python train.py --d_model=256 --head_dim=64 --d_mlp=1024 --activation="relu" --norm_place="pre" --positions="learned" --init="normal" --init_std_o=0.0236 --init_std_up=0.0236 --init_std_down=0.0236 --beta1=0.95 --beta2=0.98 --weight_decay=0.086 --warmup_steps=200 --steps=3879
Each number is 500 + 25 x the weight over its row's rms, rounded and kept within 0 to 999. Layers, rows and columns count from 0. Numbers have three digits each. The size before them is the row's rms in percent of the matrix's.

# v: layer 10 attention value, 256x256, rms 0.144, rows 249-255, columns 0-127
# o: layer 10 attention output (transposed), 256x256, rms 0.124, rows 249-255, columns 0-127
# up: layer 10 MLP up, 1024x256, rms 0.153, rows 0-17, columns 0-127
# down: layer 10 MLP down (transposed), 1024x256, rms 0.153, rows 0-16, columns 0-127
v249 100:486535507525487498505500560502509524532507513510505542512493518484521515517498507516510487471495461492502493515472500548495495456524517549520469524533518501541490509518528496468513493512510537492515471480473530501509510495482484508511478525474507505509501489529483485481500521522524477541480520518513528501499516507466505504510499504530529520489527470488546445484491483491510512472501
o249 106:514489491491490489505482440518519502528485474489499532476499511544492462512519482495484491536489466522495503480492472509505474484488475540484499470440495507513539543490501555463527494538463453481446519502518509514511494495517485490492492528483501484498487499480459514510505526520539495489558504464523531558519509523514462497485490518453510479549518523449484552532502487485465484507542
v250 110:523472483455514504518501508517511524457475503486498456435502453484493489474516486525486481476476420499517451523524528488517506533480506512465501478495509519510470506517471517510492491494526503502481460510518516501484438524502553466473513527518532503513510504518521479516543475465499509506462525533496478513520520501546504492521507479506439496511494515485446488513432502496538501529507
o250 106:464509481546505512438533467485526492486523560575512469506494487484489548544506511512488507498503508500475471578484474448487537490474472510504459526460474499484448528479474506509488479470491489505503476513489465476493519522497503508505527516497528460550554516506496478483487518550463493513481504496518533563493486503455522483496484489482519532509549511506499489494479541519475520484479
v251 105:515513500495546460517498481461545467506491484511523501490524493511482481489468497566489492524521524439526523518494488539529468509520525507481504514469520435491497485513489496496443527508488496520523496513500505496495505489482539473503494507517485513486478526478491495467516484488524509506482455468525509526482507515522507500489486472556503493533472474481528491525521466555484511554505
o251 107:498490468517524545527506518549450488512519519548500503525499516539516533459523495462499481490471446503492482491455514517478555460493475494519493499492506527522498521530486479511503474481521483487511513523484522496531474487489509522488546463479547540492520508460502454476485493524472504521523487491472503484521488437537490566514496474484503479519469508500527494470465471505475566510484
v252 109:531514534491556495493499516519518486492552532518483486494473492498498467481518506558474449533476494445542502519520459518492520523496547479487537468520523482462497523505479534518463526491477484519528475535539537505487472494457515449459507516501507507534486509504491458513522534493504495522545530477517480524472455480519525545477437488498519531490525515446534502518513464486486517500489
o252 107:485554510511520503498507474474484452520458480536466494537502508541511527524518498505525495471487510517488456510515479525509516488520492496530480518496484505523509497491516509545501483508483502498520513498449515511478491510510526540514472506489460458513512502503451488463534462509444508491470521480473545507470532487502478449461522512501507466537469516566456517486504487521475533474523
v253 105:497515468509512469491504552540460484528477486482488534504466470502504503495474508463518483489480532477533516501450506533492476531499476505485522498493515492509489484519457532578490487501477491505486508482533491488511507511503499486534517515519477509515454532500470501487488494491456520499490517493492504509511544473516503505548469493499506516496508504481517542458522520509439473463502
o253 105:442499501497497478476450470494503498496507505478527506489510505492494483480429515486476476494522520488464495452512482486511484446483501479511444493512473513467480496386523463498544536496546521476499494492454534511518480490497509482484544474500513495454501483490507486495525502488520473544516559466468475505508530517545497507503481504504504497480487510522456502540478479488519508517474
v254 100:513524509534515489525464507484530447491524476464508487541491484509465535559511474495511485510484521493537494496535511513491533533514529500475503504477501524442483495481486541498472525473504497471535534498471463483499471464477522499488502518507528548490557532478502518492513473529514489504482476501517493489527501487494479528464515498493521491536555534496483472515500494511499531500502
o254 105:492498473507542502515537493497471524454533514531481461483528477509495529483459512504449501474504534517458504481481523472478523476488510535504479459467452492459510488550490478514445519501521500522495555505519514489470507496447515452518469507471488474481492506527493538504510481508493528477491477507490489485501457536472482543518475475517505482488499492509489491527504461514515508511537
v255 100:496511494460503470468508447469456470495476509511467509520518459528483533504522522513499518520498501538477464498498512508499503506495506490584485522504548517516545476534476531453485472514484532515513494549514526521469503526452493545435512499491479561464480514518518523521502500485521485499538452540523477526503550499491487505454522473499478537481551496462492472474506494483490487530460
o255 099:477511501539508459486483495524525531483529464471494470505495497505511548488509534522517502497520493500518501539515490498504503478499491548494472504464505508519505500529522545479450549502502515506517514519520517460590479484479485489477495493480503490464484531469485520509500528502503501491525492519506488513518466486512530468491501469489493523480463480478519461514516516523496513479539
up0 093:486535522512436470503544490458544463495446519514487557491491519494485500444470442454510508491488450496468502502509508504498492508556522481528516463489523511488484449506532457518532517515455526484488485505555490466486518483512493490515493536473545512512506491535496474466491505555479526517487499515533528486483498506480531507475487488509465488491503472513507488463522491535483495516468
down0 097:492486498509504489558454493570506475475472524498524506500474464500529491555467526505485486488522490506533530534442468477526486511494485529477516509530493458517530538467466500516491485514508526516518504467547486490486484477490527483512502464522478471532484538470498542511493532476500479509543513539491531509501503552500518538526532533511471501510511552522481483509485463500509523504486
up1 110:517517499478513472514487490467461497462482517484492481476533504580438527525457512517511480478494523515525539494506453523490467510489487479471484494510519500518515526507502483487531494487512509503533512500524499513504497503490486476490542482475495483501489472513545497495530485528502535500507483512533538529522444522536530502500482502482494456507499491498503495484518471489498565493455
down1 110:482492461495493515489480461476503493488486460507514523522512463531484522481510463451494504445501490476515498473474478498496506514499503476498501496514484489519481451505558507517500477479529476482508470470462480515520491475504532486525491470543498495446524502532513513499521495517506490533504487478526514506489468521440539484497469541512512477502517474488501490473527522520560458509488
up2 099:516512543502504505484528467475485510507461492497470472507478527509508511484523468498479547465498493454498550468516511491518527502504498502531551519509491472500493465469479543469547497467463495487473497532436491495485520456469445482491555443514485458524457541503506495477505495476496496536500491526502476476496465545479496536511478489507492464471500492468493477499529514495474514488469
down2 102:518551501506562508499436517486480488511490519497514507450481500461516540523474487521481524467484498502455526495456497504534515539487533508538497534494541478525536532531517489522480480481484545501477487491524555480507497518505488473521510486515499537509484498488473496499501524511492518522497571503482497495507498473498493450477492466462487492551497535468509451510497499468541477498527
up3 110:525481499448504514523501505475517510521477527506430502520493497483507490501509494537492518473503478484484467516488513510505528498464517537496488492506488507512464498492468498501513505490481519477504487507523499501521491509475535470489528515494497506485484487546577501482466510528549486468449501500501488508485512456494526577457528522534472524521514490512494483556479499453496495457497
down3 102:507507495503484493510529469531460470539501492475540505482528550575473454504531525496485556527502546527487479465509534519471501451549485510512495482504510493513483495508483489457502499500498494454487542508480487471493459520516490490506503489510505467518489500455503479455475481524497494547486503444489488491497526552459486472472482490488477495482528500521502547531473474520496507447477
up4 097:508505521487512538510516514506471527514552506491519504500478493511460463469495523519495486489467496458524510471484524524486502477524487529512524511419470501500549488500536470466505492501464538515497471469504464490516509540493522517444469440478508508453536491457502507469502485517521514504512525474506502446465448509505468513511516511479521474500533494532492499495471526440529529502501
down4 100:480541464462529503491484517467455496499516549518512525457470453531481512482516479493517502488509499485505513543454483476535447518481468488468494496517470529492460529531496464482480524515495477533540524490549481519524505503506453521477507491509509460512456503502518520524510482505461526499483519493541503502510456525505492485474488466546472504500434487507490494492532505506471474505487
up5 101:474488491491511481476481483505529464485437497514478487555467488498546478503508502469461515541524506496513524508496507500505459542500486486510510525480514528493489517470520451503498547479451475465519490499476528530501540522467511514505473554508520463522517507507495479451514459494488494527520490494483492481507512508498531484477452455488499509483480502500522501482460446518500492512498
down5 101:449487544516481498459482480524547495487519473498525527512518493493493510494505505509508506491491529530485464519506520528480500491515475498532486461500485511506499483463503516530511470460469475459519427501477484481549488503444490497486467485515497530522561462547534492498481514483511526515525496475497504544483477487533533551510511498539491485525519494480479540506479478496517539511507
up6 106:499528510455495536503486499551514524460506498517526515504471522488530444507505516479500468486488491516484475506454479531460517421542530468502512501481532517515465495496456515512463467490517471483504513529485499494501475523469478523507489485539510484486528510509476528529502475527531486546541506473468482510512475531506531540483444518484496504548446486464459503463529481490468507523498
down6 092:497494504536522503512511496469517516541510516478514489489507465508500524490509506516573486526522496515522482499478529536523513513479528516519542481444494473494468457509499515497512504503470493476526499497518536488523535500486502513494508476520514480498496508481561483523506511484440503506495525493503469535472531472472493484532535512493516542463553479494546497518456474529483483493482
up7 103:490469500512553511449492524482507517492507466552504553503481477559511478471526489509533486519514511509519537539491501492503537471509486507545545486505548482526462464526508503507503514496465479509530504510511463480492450524500495515530539530539448485502488493454505517474429521500514502463458490514492536466469510483490530494524486501527458518482462520453497532497477510556497520508488
down7 103:546479498485500530454517492514459495508486502470495484533442538497547502494499472474544506535526468521476482503511513535494496486545506484514503473507512521508512500510479551523487533520508504510488497552463453506525537515517459549506488528492501496491517496503513545512471492487487475536530491504506491522495437495521483478452515460515503526488482512464504491526515520538482486480487
up8 096:469496529499460508472515473479495479499483519503485497539500479515474488524518509529493461498488533515510506474491491511560492468526505480503538480503475496542529523484474510434452501525473477502518492539513569502498519505553504485526452494493534545495521514508508565479513487478521480484527516536514507494525524462501474569485481463503486552496506485547468507479462496452489500500489
down8 099:504517492489493492539469499517464502488480474519499448499531510492520541466479496524463489461528479514482492505515447511476488519522542512475546494515490486477504524495496522533468552509512454495475488521473471467492528531478457514484495506564475497502509527509518469510443487499475535458488509483517498477507538519455521495493516519512519510534478472455492499543525538521539524560502
up9 108:476500472540478528490489472515473547488552509503530469469467485480508492504455519466488490478500510541463536514539504500517536488489470463531512494510510502481532515465561475468461504494482509536550493469482527454565499468516483489469509518482511517519522438470487523467505496523508479487501490540453508478501546505458466512535519512502479518507506510470514545494525496522494516522502
down9 110:535510496490508513518431474500499469512516486485522487494508492476544482526498527470474485510510481460503427477474449487515480491489515475509459520483530501473512536529519460514488509481479489457503494496465505550495498492503460503499541538469460480503488501510524510485552534500523541571490511566506470510500542504495475476488506540520471483515490537488474488485528442519528471495508
up10 097:515494481469482518512493534465510477502453469481503502539520526488496535529504501488550521513511480510524461522485510496475457493483452498491479559496463465478523502506476434535510509518522498486536452527440539526458496490510524564452517510491481540504508510510478464518494488495496505460506517498478495484483460528542515532472524495452496489505529563481494505460479518466499514490501
down10 098:481483537483494500498464507478511544485536523484493508503485498508484486489486477485479455484491498489447477520501513533501472513509531502553503489529483479513510472530505481487516479492490450507539473514486540489485520519570492515530498525466503510527488533513523534504525517526482495558515471514484526499500505481504484519506500516508497503438549497493504498464545537428495449449514
up11 096:478520473504501526549468551508469473497483455522494529495535505498523523506494506532483472563478486543495527511528515533511500473510510461481499499453511466479489517446547546499488547507498470534510484527502533483476480470444500481493458530479502495493473519521497506482468482522521524527539510480470504569488468530507511492482535466478495467500485510512510474478479524508501486487500
down11 097:469494472495464493492528513468505497504501543506462488482508465473519498480496526471473517480511493499543481543493504474435493518502461552479495515506496511539519504484464458488500521532512499483498527495507516484504478503500502490524528511558488482473503487569469491484505445521523469476472487543466514481518539501459497472521487503500508514516504501482510503493540501510491480495522
up12 104:506524503498465449501500452476482479473504485483533518538508462522512493520550484469473487490510490462530523535492502519509547487485528488508529519501504499478538491553507512494514498543466553475504507470515512528457493495545459471524450491495469495519444498481496516493495504517494523524451464529502519507506490497459526501488492541541505497480537460453514510487480480493519548461462
down12 104:511516478487491494490535480513488529518477481517495471502459456508496534478524474479498527476485456510449512487510525504497478476474496516539522489546442482532509495482496526509476504491461511502484493483495529549464500511497499485521499476509502552481506474521485532466496492509483518510534511519524503486524537523527509532466535508503488500489481479491494497521490520540494481539493
up13 106:490479503465466524486498535472516514499466517438459499477504520497461512506524539524543543526500490485550483503501530494499468493482474472505495541501545492529481529478490499513458498484530519531530531472509496509526470540483490511504535505446452488541468524481490496521510512494504499543497484515496465485489487512479464514508511437552506486466489502525427525543556492504512511469490
down13 103:489460475464567448487436511491527485524483509503558504503530466534485502476502494475471451482491488507443522496503522442503505548495496508514523461521521475491489482477503482499517501513504473493485523499493476458516505447459462482494487493507508501463476494549497482509505501527517530507504492527508492428493502535535494495514558500510485507515481523458502480494483496499510496520509
up14 099:511552477518492506498498505429463529558491512509510460452510544489465535499518505531529519472468489507533516479525501506445488485494508503500512560466490492509492499472497463515502489487521516512550464503489497516500474523486534535532516526449506519483541531461474489495516490507477440438521521498490515503484495496494509510468512557507537518483464489529476512496501528512484511490497
down14 101:534470499514499440470497461514512506508497459459486522497494481506455483472489475519522545527490473500528476517508479481476482459479493521531491516498452474501502495482480509454519492487516510464541496528438515492512512476486527513523505555467447549496475478539473453487494485539499491522477536438461516522480501485495520513525550549485545476507467451511540505493514474474512508523472
up15 098:460490482499537475517463527513445503514501543491491525474475522456524492529522528506520467520528503493526486485503461513533527492539496513516548491476576491517487553479471500488480490527480518492505559510483501442520516522492469514523509531511521539490482473544497525497560522500502476455508514460470528479485508501518501534497544475503494506501508503524475488524454483515521493482526
down15 110:501515525470486491528524527488508543531513500493461491536547506508486497467529469513487541493524450514510451465533525512535542502505500502483487503498520539539457513525504478489509523530437511510515539495505508499543529530543482535531488535462548482532512521509490529481487484505494506515520485536468501458495507540532468459484551518507513486461476463485481537530506573523538460520510
up16 092:463516502513455512486488511506486490567499515515504506506483459509480509553506504517512544459502504535517524497468510497523533485563504447455461496442495508534492481484510492525481482495490497551492536524467486526481507546473489471518504541503518534431523516514527496457547484498518542515480503536514444501522528500442483507511454530514510495506529506496488538493481522513520481508556
down16 104:470488488470493506529554501503518428552513493496479466505472508519472490501513505499476497485519525515485487527563488456509475509512530459455479560490530454542477490507514493494502489496507478470486494468485489490475529555500472492502510470496521484493479480508438521531439497487499528509532466479518538548461522504501503483506511538496528484430493474512487491449509527545496510523512
up17 098:468476514462471503527515503475519504497502466488531537462472534519515490504504483533488519541491513529509522501489502468501470506490501505505478464471513542451465503511456492524490457483506525473504492521486491515523516503465473510480514521531593518491484557529505489505531459492481501482489495458564530514510493543461489502557477481514452526528519468503507447534476528495496486442489